{"n_layer": 9, "n_head": 3, "vocab_size": 8192, "norm": "rmsnorm", "norm_place": "pre", "positions": "rope", "rope_base": 19000.0, "rope_fraction": 1.0, "bias": "none", "init_std_o": 0.0434, "beta2": 0.95, "schedule": "wsd", "final_lr_fraction": 0.1, "seq_len": 512, "steps": 3672}
Each number is 128 + 24 x the weight over the matrix's rms, rounded and kept within 0 to 255. Layers, rows and columns count from 0. Numbers have three digits each.

# layer 2 MLP gate, 256x96, rms 0.196, rows 148-241, columns 48-95
157139102141115107141082144123100163136136147142191152153131109093165144148121106147145122115138114126111167141102127121105173126106143131110180
081155141123152112111093067085174142130148113144132100090117110087083158107106147139126130119133154110125158121130125127134134110125108124138111
133124150111119139114094101098178120109143093137136129092104096175158130173101100187088136161112092130153088107165120119088134106127099118131099
067105156146114159166147091124117089133113138094135110127106111166118142164080090169105131173130160133090118169118154114160130140116120113128082
141096104156118124087147125127131103142112091152186173141169134153106110168133141159108094130147150119088166144165159148127117143102153130110149
136099171140143101137107159151146130118141119182113122113096120146122142087111176124171147111126169116174130121124121165079132094108152111130121
126153169134137111144163132089126145163189115118114110125107114161132127154167184075136114159090078151143105119153151131152127103089134165124151
127122177090153112127130148158136140120148163188169142124121139109163125142133102123168120088120117137062144102133122191132136130115139110160130
091140137117063111137171110120174116152173113155092127153156143097108138134073164146128098128137158149157121113155074101077125111108147115133196
114124101100137163128132126178082137102132127168087153157085142136157119157127127112175124140110149119146132136129133102128117134124137139163106
096110192151108112149122144099113126105134121142068072121154149133146148097125105111108098165171116100145139180136158129115092131132163131142127
099113127159125182118145123119133126142156138134171135177121165143151100118114138143161129122132161118145102126121132125147142133154123173113129
126112150118133109190080130094110139082136157131123112110124125116125143169160140153141167115119163091159165136140116144116131133106123109166147
122142195125095095137145128126080124113077145150149113110106132145104101147107150104096121134146097123118106118163111142132127104109124109153134
158117106141131136115134198131145133127166154122072182151091152135120119137135112142121124136164109143151087135112108172130077150133158141096144
160157120161128187109142141114074125113130122112147130112114178128113153097175110150130111094136179083104133149099163096131160107132118132152156
139126136136081100120164110122153133180160112094119141146152112138145163159181099119128142134152083146125127109130141109162130139116085124097119
128113093116143122099120132060105178099107118126103136135164112069128149108116129048087120114112147140125186168152154135080161156121148135158126
144151119160113112143123153100129129117135119150169145148117116090114148151194127105137146152132115115137122132163144158075145172149136126094148
092117139186171085128142144191132119134111151118198146158152141092157112136115157153101122179146127117125138152083132111137186140123112162112121
128149138122163114109139116123125139098168142147148159117137147136138125149107101124167131070163168185135131114107163119112134129159135154160144
104115151123074127125142127139164098125147143111126073076104108100094160106100123167130132133119120143123084114121144145109093154153125127167121
193139137154112127104154137159113147136097144188109108153141118137094105149086107133127129141132120127147077110144110118066115130093164104124156
108156180092086137133130141094096149138118142141137105118139163104153138175163151079085088176139145118172105167114080077140117096153111154115152
165132092095139158123138133090190111149155121141110171108114123178124108134162161128139128104147156105125107175159111129138157146171142075087146
125138113157122147178114096135187094137087126144126139103117112137180142138101131115147119133161119136188146100135117124158108171178148097119100
154142117140171131131107142130139133137112081138142141150103114116114115088088182105070112151158170104168126140119172167132115110187120111160142
117122115144135103132151120116112136086128147156114152143126128130141106153133175103130128108134117147137107154135161097057107164110116118165111
125127178119099089115138131114126111159169109116134107105134135122141138162112146088100154103149116136097157130146157139155087171163122129116106
182089097148078137142130123149176135083138146137151160128171134138132159095097104106089121118144077136154134134149148135150113127103153108094160
142134107107111122103123084098154127138112106133142108159113120103131161116121115146128096133138118117125153142108151120144143115103152122116134
177163145119121128135141109116142118113105125132099120165131132134150141163146115126149130136085108118093169137096121129102152102081111140133144
155116096152161092156154097123127140118137103130128107141116126099119179126160113064155127111143130108080146140127163140137189151111152148119093
084178126118132109143146131085131130095147137154137155143135117103136144149110132133133166112132167146101113090111152128111125141156126139148117
159154124110149146113143081111167098130161108128155111101103100143127149151140177154149152171153097174091161113128143106165142141103107124102088
119159130162108141124078096136136105133144117142130119110121123116130137149108163092049125100119133115158142117153145115087125176171142156172113
151109135105077106157162089081127146129152134121137134139103127143152163134128135112101097158147158137145142096158121100136080100147118139149117
138132101138110113127129122101134136118150160173134169148190162097123103103138108110137143085127121155183140110130114105150127104123128103124146
142116135107135135119194114134114059151173118136122139114150170136135119125099132124114174127133105113124141146088132132134145148115165146133099
137160104144188130162143123140110133117073143120155149126128153118120066164133191129121068092121139157097152136109132148124135138097157122125110
142133109128126081138135155119071128121118127132132117143137149138119082131147166130156078131128124184116138146117118128142093097140122142103135
167120127114099105140104141124137133150134099114125157144135141110137084145153088131118119131147146109115148135115137147117139197120157130156144
174089112113112116164143113113108162149112098165148116145133135160185098102105141117109120123116097132145095088087080114118127085149109135097153
106084156126120126115153117127106115123156074131087141133124173151139123181123140149130116133108153128108118133124138140122124153101144125140100
124138126106127131116174118154109151182100126130107106148154128106165097141134163114137134123143171106111189122156145154099126128110104119132132
156124133139118148137138115128128116138126161153095105131117082135143104104105092130124143106106091110165086130137099172160138106100121140103150
114124117139118125117143162132132144114077146153141106143177144125161181092167154123129134144158103115107140146136077096122131119108149112089084
135112133111102123122143074128118104117180143087116120123114116149157166099113131115093134132092129121127097145157096136175112124125143155144119
156115140120122168088136109148117139141131157148155101112104144180120141136134174134123119138165131167135118106114159103134139141110127156111086
131153120161091170123162111108149116129175143142113142096122120148137118143123171120114161130114163109150152151124138134185127133158112105093110
140115125097133122181138137125155153117129162083118126124181103134123150118140095135117103120142087124094113178096082131145120140075185148147107
131099171139113101147212118135145119147133110139099113108089138122129067115093119125117117128151138162159105160141106144153150055117140090122139
141140111129147174121126139128124118145100098093141127155093134130112162127104100127136115084140094111140143134101114139145115150099134142153144
131156121125073109102146139114141143136129160135123124141124145123113104141113108131127066177102143161142121092139146141111119089078109162100135
127136123155140149110124133159113152110083138100196098110116124114150137103106129150159118139145154148096178132116123146132119110110135160144093
114128172142118148160137109129119094125101109172157134067133189120139162152100154129165068116095129132122101153136134125117126112125164170143112
089160130161122097107117086106115144133165128117127095087095135122136165133131143108135129098129139113108154122108134089111139150103110149133117
149155116144120087193133101120111149167154152143099104105084137089098130144149120121133146140174195124154186091153209129135115120129141136133077
156154127115125108149140128120118152111120160094157113114131198138147111106156124110111142060130123109128102154106131129121140151096161157124123
132156149134131137155114114121135105103152139129147105118132148100164146153129092136158111163138136104145128123167133087143083171136153147135090
085097125143119122155097123108110180177174148174126162161092163123115105144130099136150132135143148153133127078110135142125157114105091094131161
139127142126138162144162136134139099127107136184143131129116113124157133153162156137161132092153146111088109109139135117115090146126132173131169
140103118108141133147163112158146113118124134136123103110092127123103159123154124142099134144148110082130107146121131128178136149144158124100073
126139171164152117114168131142092123121123155117153136122139162119138087123105156134178144134150134147134095161151150108177112152083156144099129
155154118117112151150107157142115140113112154185146145122089138110129109137144096120154162125164153175156130123115147121170122121124197111105094
114176160114105099150083105119146143111150157135152098103097130169149112179118096182128111101130134142146127142107143103137137085129085134136159
110140137149133123118176115128132132111129164139151133145166155111102142126109121114098120130129156124129127164110130140092126126157137158139114
158142143129165124154144109114129120145112121152159131124093119133126122175095088103095126112125085140071114141095119127098135122158150160136106
120168146134121136158075144118143131131196132136132136083185184124132146141113102159098138100094122132125124178096086126113129111115100116137141
156171122134089120136172177145173070116116136168119118123145133123128133184134107111143143107124141085112111131158132140060149148129107181132170
118144112133085137124178178087087135118132110152147162115116119125125113126125141131148134091112141098154175146166118156146135128108132142122155
139106166091083118154134077122118109151156172120150097067124107113122136116134122110116148134161094153125140122115151131154133121114118146149085
091143114103112112135145134112133151127137120161113154126098118170123143151155148139145157095103176127142165145120134169177081113096171118131100
151156149140121144140172119111123122143155140115120117096153109120110139150094132123129103100162134140149127194104127105145108119128135109106107
155142145147121090196157131164122121118128156157126163092091106115144131102145137109115109136162158142128125130127107142117113110102150123108117
131132086128102081117139131146118132177099152136125069127136099111141102151089146153105139170127139133118146066143100131099151094118123135118112
146183116150111190142142073109124105119109145158124125101130099121173111115113191124141093124138149142122123154138104155146080132093143107135121
105160138136135124125136089109150104117128077130085105093109094133121122116152148148179135154139150120166105140114133108144125112145112134121096
138119139119160137100113112099172152108157149146127172136103156156120148136104118131155179134125136099146149166131135115138152148088176143120134
099113105129116105122106120155148133159125140156129113133116128101122111162135113138142117104098152175157114108142130105134151077168129144079150
129123132169137145118136140103132178134126117115172130115152148119106123156108134137107136144092098131140172146141120135122173145149139119138136
103126148169157166122125136110132084142131145162116073120146144170156126151095160159092129129141118106142121129157148136147087120115156136116115
101139135100136140105126134146107113128175117166146124123119140117121128118125133154143090094110146102183148110129103106121098178146119109134132
150097128116112104154107157122152141137129120207154107114098098081144108131148120074117152095145149143135131149163120128093099116114117124102070
076134092162089129141167132148128123137133099146194141109141099108157164091136120140154131110143158133134133110178110116110137105176139136122116
153102136127135111113150148133150110137201130162150148128112097128142116112138112166143117075135152119130154109149137159134158141094170106135149
120166094060080158098146157094132137153111133121134087131176148121132144109120107164162129105114105095148096133115101155109135114075119149137144
153095146134139131100110118181112116106112119120116097120098139127139137160119124134118116180114158105137129166080159126103083133114110163071181
108164123131134142130134133123118128102152050150112097144109118122113110148103143120174110127090133134133121103110134130126100129106141103095127
125111129141134093138060142102162118097153088164098119170109080140085171141121109128178141146078140082133118116188163117127169149092139118115122
162130151101098153103136072068132123174120124121163149087098134110148085181071113127138144133123142176133096142128164113109135147125103110128081
127138125102167147199119119120160129125161114137139160115162130166185128099134141128187104122160211120096154133158110077135148158075163135125097
122169110121110093123140137153122130130141152134152113146174138115135085162157113144106127143150148075163161134089073129086144171131102150121191
105064159090064115161165081098117121141113105157115123119135124148165117138148112144160165171119108138092130127084132139112137136051104146142114
# layer 2 MLP up, 256x96, rms 0.183, rows 148-241, columns 48-95
181190139137146107128148166082100147126150138111108133139124148115141163185129126115111133130085114108163151157098139107152137143153096102130142
157145120129076093119141169133119169105063159164163135143127124163146153183120115167105118197126146134140114156124153162108149152124143144141133
134123125115140122105108182087097147133136174119180103117184146091116156114135106115129095124129123129113108179088108122137129126096129174161183
120105112126100111159115105142101117158120158149162121139141115119094132082169123105100144149124155135124130119129136159083144139119133120135120
099169129162171138120120094149078132148113139120102119110142160157148145139107135121124122148111124143125139155132145141139150120119154154100086
096126107150111084136154141176130151116131117138215131082124042087114156117141110149122155129164091125153104102138115145131140111139094154102132
131139173135165112098155129108160143120111161128121106084124141130146086124149174172146107104115137144121122146107131137157105120116138120133144
107142112122154131144129106155112122103105127141142094105150135154130145131125105120106149153130164128158101147102106133192128114122142167143124
106090153113153158136138100109145100137112069109120135154118096127122190102143123155137179100166113090112116089112183130175164154127164095083193
111169147120165136109129128149143138109138144142141103117141105130131166118102149110122113141167152096111104111132085143137093152133117103125095
133109107167141167130118117150103119162105129109126115141131121132123143130143105144131099116133115166153102099104082144119092100186114114130149
114105119101093119134154143115122141112160162139175094146142143104160123139136115134126107149086187141141150124116151111108144082125115148142121
115124128153105132145116109127112117139113152118066152113149124103139083117148176136117108149139112115103162112139107105108128109158129103087150
130127146121143150126101111125128127119147092148103106144166164128167124150104136109114154126101114139134151118133127136173103151098101124140172
172109140169136151103117161110128136160099123107119120136120093118130139171086121135104088162114129184135096160128151160128112105139153167123096
112135140096111112119171096144129154095141126079145099101150135089097141116097126098094138130125142110123101131126119152047104181163169102104127
105131045110104137140083117117101159143147103152109113127130123152120125161156111139096128108123134114160188113159108123147112143136098139135128
135106155105141112109083116121137145071132121131095138154148098104133126138105103115115098125119155103140130148122131152161122125163117127119108
118133108133112051139120133149087126132118121160102102159141139130097121138173142092095160112174116081129106120140141140099147133174113101094120
114149137129150186086121167125109134116114130145149155113131120150067087142144107170130133105162132146129140147128142122085125104134114163140137
095150171165163135129123121135117128120103101158096089166093125152125124114118146094124108119127105092151138123112085082092110147138167127154115
156119117128131156130124157130104126110149137138127157122174109122140141109156120130164153113116107146105110145145117146144155101117117162119116
144118115090146117122138160126164138138134147160143081143128119128121140107169107088130156157121131138107106137139113087104163152105115105097140
139154126105035129134127108045142127156125111119132138117123143120181130134140149116084155116127103136136145159127130148172105123112138205136156
128116135184147135112118086111101121139151152098136105138110097168134099095120088168128125115098148082075126111115133149141132144140132168126095
154146096152093134108088136102123081147166174128144165091127116098138189113079118105134128095107154149161141154146102126063147125169120166102167
117162101125105108097136099150157136120136127145101161134142109157122122159122092103123128106190116148117088136102161121135110111124145176147173
127140105156122140146111147114134124119131117103153136165133114129158146131100126117114157120136110143120094144134121112091077123182130141143121
094135144141094124142111139115139154089109136100086151133170106107089121119168127145128151108118099119139140140085136119120106111114120140147134
110161178101134125134082122082135145156137126104123133122145135134101183147104131117115153119143151131109178179126143138140095139149123143195043
102144131114170168179141165159125129139128146095123154135123154155117109142103150119140147123136101137112123136097120136110134131169112122171131
058109160170108156184115115162158112084116112096140150024171165126103151100120138135121106083131140144098123187153129167104103149153137161171098
108103134117117095108120122121105154129140114147121114100117120126135164141145101135112113148155111109099150146129187077095165155144153147136137
122092123119143128143096150105132153129147104131114128131105140145114151121151132112159122097128192164130099158151156106146150159135085125115102
144158128098133123158128101136106117163121158136170118136121106120162126094142114121136143110156080192107163122089130115141153106126124174146087
148117142143153126136101135136173153133137134141145137161132175091108109149099154147093077157086125134159148150135073131158091086097118108138128
110104151178123168170131126096105184124118128137137087168086144141094114151138136104130126125154148109129137133156135116140132110120106106122115
159120086119167166119168082148135131119121115106109127082101142124099131123120108106129110108129120165148101138117142122136121171111167127167117
110178095143147113115146150077136106093106178113139126145123182109127127154141142117149144143143106124109178113121117117158162133137115101108109
141113095113114146088132158083144118140112168180110135122132109108158167128104137102139128127126129107130124101120132107121161139100099145126151
134137147104133133136109076144146123154114095128127120127145097120144124080120157142096106113159132159173147130144147152133147170118107138149130
113123116141111117181158137136122113152110100095133110146160074132138145130121112170166151140159110117114183163080155121172125113126115162161095
120148136111132129133116157105110071095063146142112137180155143131136153076135101094130154122084086107100142117125125112152159123099121155087153
134130163098124152137124145100088103100149096104113155109169106117120139136131113123105131115121137090105096155113143130092154126127093083111123
141123119163108142136143145130154149134121132114182123109131121145118160111104152147127165137112136144137122129139095138142129123130138100133144
152139116135101154139172156179074165098126161091122143099145190102102113098117121143145098142132105123189126164100109142108104143171115088105159
113162121149103146156180104123116145121102150094183121123135131136157149085101151160094126106110130092089123158120141091137122101122167133141097
163139110104151162123087090092121158142138121141101137160126149126164112108121106125111168126186104128127115129080142141107092152086131125128157
094141124140114141087101135131091118120184126112129110112172119097149117150139137106118164099108130148138176116160103127102155161110102124130116
138129098110162090191106150094135116120124151162099112127124149143108140148150051127147120156123072130065170149119138092096106099144190122099119
132098144163132149104092068130124107143128143102177106121088104143152155126130110125140172175162090154117094158136122126160121135107097149139097
118146163101170126111110138176101081127108138130166116152102162111139154108123142131138087142105119144122086107125113137109113130137087153141122
137091151150098095121153130130119113125112137110095149124137115109154122160122108126096118144112113081120122120128136146124159123166142135139105
128115130139112152108112147147186115118090140156173124130115146138142094089133138139096121113113088131082136174123133119080100118101138169088104
153132126112126122135140128119130092126143131140135163127115108133116115124177087104107101121102117129150091167136147100117148127141154083085144
123138113156102173155150146140146150136132143145152121146117119103145170138081109103101145111125139116140126127124125151159111118115148137121167
113156122138125116108165122116096173169150141146107141119122140119132116123089157135107130145117119124143115088142109193096097111141133079174165
137124133119108152108152146118118142112113126155130124181203121161112151145141128116105140101102086117086088163092097122118110115125153116106117
129102151134110116168143143139149169116136190157086145127123145142135140152128178100140135162150143114117152134129125128119081131167184086150070
120101105150132141136138112136118142155150156136142106145136135117117103102181096116118184123115122146101153153094175150119180129098140147136099
146132078113156111160120139132089150125074150136135099121108109143154130120107096120123115088179102087105127129158120151146088153141147107128138
117130168116103117153159136141127184163135109125132126100045125105087119159153135111133097126154091100143129105083111104135149100134084105098150
165131118072149160147126125091144134132106107124091135138081146105110125124091126093078115135160111119128124145101112104156106111148124174134148
107135157145087079117146155160154142140132093125191157163159126163138124126089143138160121140108151137160174161108102112113170106133108099164138
097125122119141186085087165131143184150108134124129112160096159147163158121097149124111128083133157119127108151128140186146120168117148127167104
149106152104143143151120155109130179137090108126072118156125133105114093131149137121120131138108151141103114147110092116130120132124156116104085
093143100117185205093165085096178040106127054144120099110168134235207081127174173125140118121115115091154144172185089125165093143064137119132131
131144143116149090165162105137116085112092186131119126136100133097121138104122179111119152133156117134129094096089126107095120121142121157145124
136130121147167119124170060109119081112157085136120120156155097091101085157117145107091131173133164104098109087104189104089145112128123126130126
146158078097153128105104115142087109131129182169132120107149141130139130108122114107146132119121118176155123126136117094122134118096134099107126
126152141139141136117137161123098121136131160184104126169103111139082112141118178113059124166107116113153119115152111136100130085121091113126114
126139105105137122128125120113139122131164137114141102094156126135122181107124148114115113118127073107132142126144113125141123118125141139143149
099145130129149113125175162109170102145151112100114158124131139163129138131126143160150118126148088101140139145161135116130130121117140104141107
133168129114143103135122109072144133135137156127126143100172154108126120101154181107134078112134111136160165062119138125099148119131103168098149
114071134097109123111131122148171094130194117181128133137122074153179100124080133158143164136135150135097146113117112095137128106089120103113132
109122133115158115085139114154138136115134130145101131175120117136102134136093110117112126127148142144146111116087122105125189142152132157130118
101134091146156138084123127143148108138128099113140086125178150110125108104139121138128077135117155138128140147149132115138134126147122103119131
114131138101150129134110128117091132107145153135120134097114138152150149136135148128183133083093154097157144153116120105118129084140118101108133
074094161153089131151142119146141130128135065148138134099129102142134153133118137143152148130139141119115131172164144111138139151141109125140079
107127163155144118146157144122117105135154141133146161122092129109116139143119126162129155129153134171123139114123141144137121116133123128173121
189093089158107094106139088117146089141119129146108133144099099118134158119127129118133138140147171150152120119155124157147116139123149070128129
133137146144124138120116152167134142102111143104125110134131083166075154130126134134132124133132133118116127130148148105123098168128103115136129
126106150156143128163125115099148146148092134140077129141089112135117145123134109115133144140128115147114107115150116144091113119122120166106157
091126130141146148116089163115101119097090111113119152126124124159111143127106139146108154147129117113099110146127143121152108146118128117127138
111149125118147096128180120134108139165122112092144151112113096102099150085141105145082115134122154168153109126105147169095142143173136081133064
084137154146101130091117136104104119138112164133108151122165127107095103139143186137176153093118107171087103155134138164122109151096130118129129
084138117144105089119139134137101118170144157140133119133142141134157113097147149134139085117164108115151170128130130106099137116091124113142150
120092120147105130119133071165134141122120125093123123079106124108138105107150139117087171134141137141133105114106145107146127132113120130169152
166138172193074176140127126120110094140137131173183119114149159117121097118109134155099141108125146110106087135125136118127125131136124129118154
092115122149153165118126113121135141092088119129175131142159173133177114104139137095125143118120127155143158133130116164136110131109115074138124
100151116160099128084165157177068120131137120125164128147105121113141082166091144164109136152113151092140135092130136149134159104148149143109128
121137162134104163132118132096104117133151126121142141147149156119131073153187129115136135119112126113097158159088164142104087118118160137130148
118132130145134082112132117115104071131109172142126108125105113120095146094146136096152134159166084137117106105124161183116131143125158109107123
156096125108140112108143098139140147141153074122126062181150117082071126113095129084106135127098087136152136092161072133149126137150128144130102
# layer 2 MLP down (transposed), 256x96, rms 0.178, rows 148-241, columns 48-95
118098129109123137060126113153167142100129094110143078112143121124105127133144167138122108138126080113111134095138121127083120109123140078161100
107089138123148173144148141143102092148148095098092123157169134136172099105131111131187124099137138158137185108126118151114122127127116138074134
127090158140119129122113134124105109136104133126089097119133103140125129164129124115089136131107163161112108114137075124086103107124131153109126
130091143087172102132142112122084116141112113139112122173098135161153139139090127154080155130128118122112076107151132126129148142147105144076113
129131129149113135155132106112100111167111107148096101153139140087086128157110106093138102110145188108119076132133142124155128135111134153136146
120134110149157119128090162139092136136146127099127159132124106108161153093133097134111114078149101154107142068142112105134107156122102132156136
134127118123142110136084124133114110126154151115150140136121120159113148135155109167128106115145150084152144119167151112145097076126148097167131
162108143114132125130159147110143116154127130116158131100145098142122091097144133139101113140114127130147127153144121142136149140116121145042102
149103123099198142128176115090131100127121121118157147160129063131114106187130122146102111139132131093101124172134107136128132160100119107154111
134152153146166112139107140120141115144106081111123149114135137091161142139136134161073135133134146127110162115110101167081130079139118131139155
160139105140139126134142167138132120136129092102131147070086141105132122105151095179139134114108101115125152121139126130140156127133116099088161
183138076104141109155113130140123149160098151125138133130162167093100143103141157118140101110169116104125109143107161109126117154124096139125133
170126113137107163140141084146110131142105155181123140106116078157137121101115151152107139162129137150160090087107128129135123139128182095088177
117134124155129087122136138173129111159112139146158160138104152107134097120133164154111125142096123115144135103107124115123141113128147148159121
147121166142087155139155150154095090090179121146096094111124083135129106137124152139139148155102073137088118133060140105085108126115122112139116
136157147126122122135099110156184121134130094141091154137112055134150140166087132147151110108145082151121137110128106149111167080102167108094117
120118149154117165139159124108084112140133148123104111145161100112127106125154130146122089100131128083145169133077113117131114130145139131109127
109182106143098172143156107170135120129117170151118145102088099154141107122143150157161181134160070102143085153086132123185078106153159125126119
127118149072152162150130084113126133127142139108103137098120107132164148138086129143147079125093155130125138137116111122155106092111092144142127
168112120159130091057125079163160100091136136137161088128099135090130154085125152119155115163114081112116132114160150134132150176125146100134081
149118088152151131137128105158114122149156145082135175148113167137143162163153172117182112086129110180097145147102122087136132131120149088180140
088123189167114104116117126108134126137070127090107122103122097064111156107099135178118145123130138126162098141089143161127098143141103118112161
107142110156071156137122100114115132083132137117115126142085142156139172143126152125133092115123110135105149128095153129133143124089135098126139
126113149164128144125174117141116103155164107087146097122147117111115173113097102120097127139122100131148098144140142145144149147113140131132113
127141079061139104101109135122148132141107120161154132114168141136128122146097139166107141089111162122121067129146164149117123104071151168075115
093119142131139171132090136111073132126116117101133131106142185105138165165133090091108147156146115133149113083076112138124131144074157136140142
120116137115164133127096157137176141107087113144143153156175133143169176145112096141162102163110157153177149153149130099141130128116097129167143
136119119119125123110132164127099114178098133109095109106142102143137138135164096111160116096136129091117125096108144147132120127159107136142170
143119152091162164115127158164131105163160117134109132094144108110125157156083121169126118119124155147112132143154121152173084140139152153103147
135089120149109130130131062113115138127128152170167131108143121151145137092106108101127085146101125102152107159125143175120128141142121127130153
163136097155075090058119091109147123110114103183155108139120108082107152082149083167105107135150120092127119154138148083164122140082154118098124
135150147130160136122130122108130121126107141106102137162088141124155121146116118093154118150125127130120130102089109106146172123140123118126164
147159137126135132109130130126101108147097139136137138142121121112106114096109153159124129161122105131148116128129117114140112118113120092149160
140160147164141147137104130129141150135103135151151151143130104135145116130107084138108132151111169106128099133120151175145150136122097167082126
120113124138105114142106150119094150110120083130116120149108169098102142138119117095115129078139166083153089121128111137130137125135118115138142
115098133115108139114142128089095126128111106124124111131126097170143123082118102170152187131132136097168095138145115131146122129146135132117146
134122155139166121101098111177144096132144151137143114146144112119132094116142125130155105097103149159085130107134162071113093129153140089166111
110150116142133136156130136120141143091133129157150093101160099122069152171107192147108082138144154076115092107123136123120149154121124133096148
133127094129101125148112147120106155120124128120137118138104163143130149086146101096112162108115131111120136075122159138115128135125068104111112
113107116097109118095173116151122121132139094161144134129087096144128153128141157173120134135153123136123125127110122136168108143114168140141091
109101113119139126162149121169129153131165129161107147139129155156169082157098142141121107092124166138112147120099089116185113096131105136117188
127158135110169108092116119138174148128135129164112139110095136116102095093124146075144138113105127148116091109119129149083137116127135128079111
114128100089107158117145117131100115089118148105107131138135093151159119106098145174129142134158128113156135161155066096162152079086155196083148
124112141136122133096108142103108133130157117121093122082148150137129151120119126070127108119168130094116115123109135082102116116099139087104134
098116131103110134129175161119115105137125088155152096137120148127150105150117142116110128158139124121143173113167148141140130132147128133130121
161159120106147082126106156175084098117085139092112142092164170098165157103167128159129120167145115092100139132124140145152130120159150165142118
124122157114163066100049150132153147127145115142127121130071135132091192124155172130135150122147121163155106099104115127129100136105141087117114
123117180109161142104129079118092126127128165091153127145116084159132180134121125148110113135124133108109114113135125106124128151127147112087120
110168076106144157122154132139094131105098158120123113129103132166089128124139123166152074143169134179157087106110097112103105132046159134137103
154139108102095139108117158140154106157113152162120121147106148165110140159120085134117125108199072169086136159149153083147110118146092125115110
118108135142082130128126034136136110145126117102125087138151134139060172140136107134140113162151082098115095141096098098164121091122108104146119
134170195133106124135079107125149134105126133127151120158139129125127112162126123138106117128098165124170144098156061149169099134125068132176125
120154153156128141134125133115151120140130137117106147141161128114138149132121125142137145107108109130139158107129127116148121126155108160140118
116153139132172098151136121103156117122124207138149077161150149119132104118137129096137148123143128118115147132143155116120124103159150126108125
141090154145133138132153123128099142098091139128160143112096119119140121119065089131079150134141135150108170155132136090145158147073128133127106
136142121095156119130156116138097130123159104100125119151133097120149181146142099155090145115145122135198116143122157137132132137076140101114102
126130129133118099098115140163161154133115091118137109116069137146140137137128120122120117107144082147092107131149183104153146131082122139141121
128145101137143134205138135146135118120163129134133129109083149124103102140123113138128140118144167130154167094136159160134143118158131126136101
176104119162145134088097129139145152140158166140105089112103099115121117144123137113157111110101129100149138143137171125076128153155108143156120
151131143121124103112118153086133112158105101130095098120106123154149099118090120129089117177132126094151092117122092112184130133145125122141108
097126159134147075098156125138176125160126108165169137126103133103115118135121146123109149125059123135153123098085144169136124135128123164103123
123124168148152124166079115115132156125144137148148132093148148115123116114126102104108096110110126085096113090112135149125114104143094160136135
096149133141097114147122119092128127119134119145151127151158137165131101114128099146184112100104169092077083092098145140111128147126133119177196
097118116109094121141100104145107129122116142131143125110147161083167078119093149142103153131146136071080135146096064168149114117131113158118147
094129099129096132147109145180155131131123156104111157098176120177137106108123097136128142120137129167154096135106126119132144165129161152094101
120090121082135145133145100117136141139158146172171106147098121145108144143055151159128113119130149153143170128104149127151143114128127142109095
076092187118152160079136104082154087082096078133129113114172131249173129110144164102116130135151141080109087097137078060166131191132149123139154
135131088150126118102130100130107121148142133123106110171121163093139121133120126129178078111143127110125142145137115087091117125142147144178142
121086120111115150133147101085121087155134079142152095160109127122139167161119156144096124119127118143119156069144149144082095100139115159136105
118118173137080148115130127135133153086134121123110129124129103127085107113121088132171146127167149123153116121132164120128125138074122137113186
149171142115139152177106120193120172161104140136113136144078128112123124157111181149145179158111089163135122135152159119095080072134131102169084
116161126146141122128114145139099112109095103117144127193137120125160139143091105174156091140127156107125150127141091126093130160139105107142153
130142153141101124123153157143187118155103118127130164125148148122151112144141148154107161118181098124101139143147132162157088125150113085113148
096155137132171182158114128120101110124124126195107152099091118124114122155102098120138122121144103136086108120126135157130120164147141133138226
169147109155182148127102146139126094149110147144132171114137074106124122151154181174089124155145152166156088122155146145102161158112129103110138
083161123127074122127166117154119117113102141128158098119154136155097130135138149121133145170138104107115151153105129116136141076155108153111125
140113124151152120108180155136140126126112105129143117094140142115084139151121104140116117116132130104120115151089104145126141139172174134087132
117107138139102125127126120123139145122138113118112090141163116166108078122108158154186168158134146143164113133105094109116160115155134166133079
165115118112117130114147126140133146129160153132119149128168130150118166118143092151117147141147122125179120158135147150120113132098156117126128
148180128142134178117117078165143151100123114134124123164128117148144106112090124076103128097131128148131140141116149142125079124124127116138112
206089109155142139082128097145154106138124130156107157132115132136147144096137131099086109144097147140139099146134158161141179146163136119132110
134152144158130107157097092134113133111156101126105127158094124119143150140131108136099109126109145132144136079122124099117123091112116054144075
131107128106081107102123146140153152128155116112160088092161117164125138114124152172131123100076148144137118106107108114151131146138126124108132
161092156116162152130165130150134133127160125148141155084121128122138151147127152094139115146147166126130103126117109114103124110150127113081141
133132120148146121135128075153146146160138121090158139131081168124079141122094149164140103146125178086099100087164140095154115096129172076153140
125128142156152102115154146137105107148156124107158116150101083126136157151172119157103128146095127107114135130118142176153149161149133079106123
121139105126199154156115127103103128124115143137116057127094126118115122131116140131125142168127166117158141103080130104113142146175098138125109
120144160152125111115153107171105136103145113152178150134146135138124146102119102113109157104158118127143140100122146169179118102088167088112145
112154133140129140086136114141108120155113186121195156147150126186095121081116129121094119094108175109118108182125118131146113127086169114147131
117100103138157109138100143155164086121127083164114157113148094163135157140105124130121136125108147121114103119156116111117122168122151161105110
129130157142065116119161092118154114127119079117132112121102120191152128127126140116132108149081151178163138119072142181168112120096137134097146
132161133114098151130133122104126085112159136098104105161183107184154129124129095161177128103106127118132112076146116152137147156089141144139165
122116102105151135135085092102129152122133117139083145109116099083131125153140138086155105125098069141098122156151155104156105085119125124125097
136149101122137136054104138132109161128089147116098071171106077106118122095119157135133080138128120080113125073139113137118148108070159126103172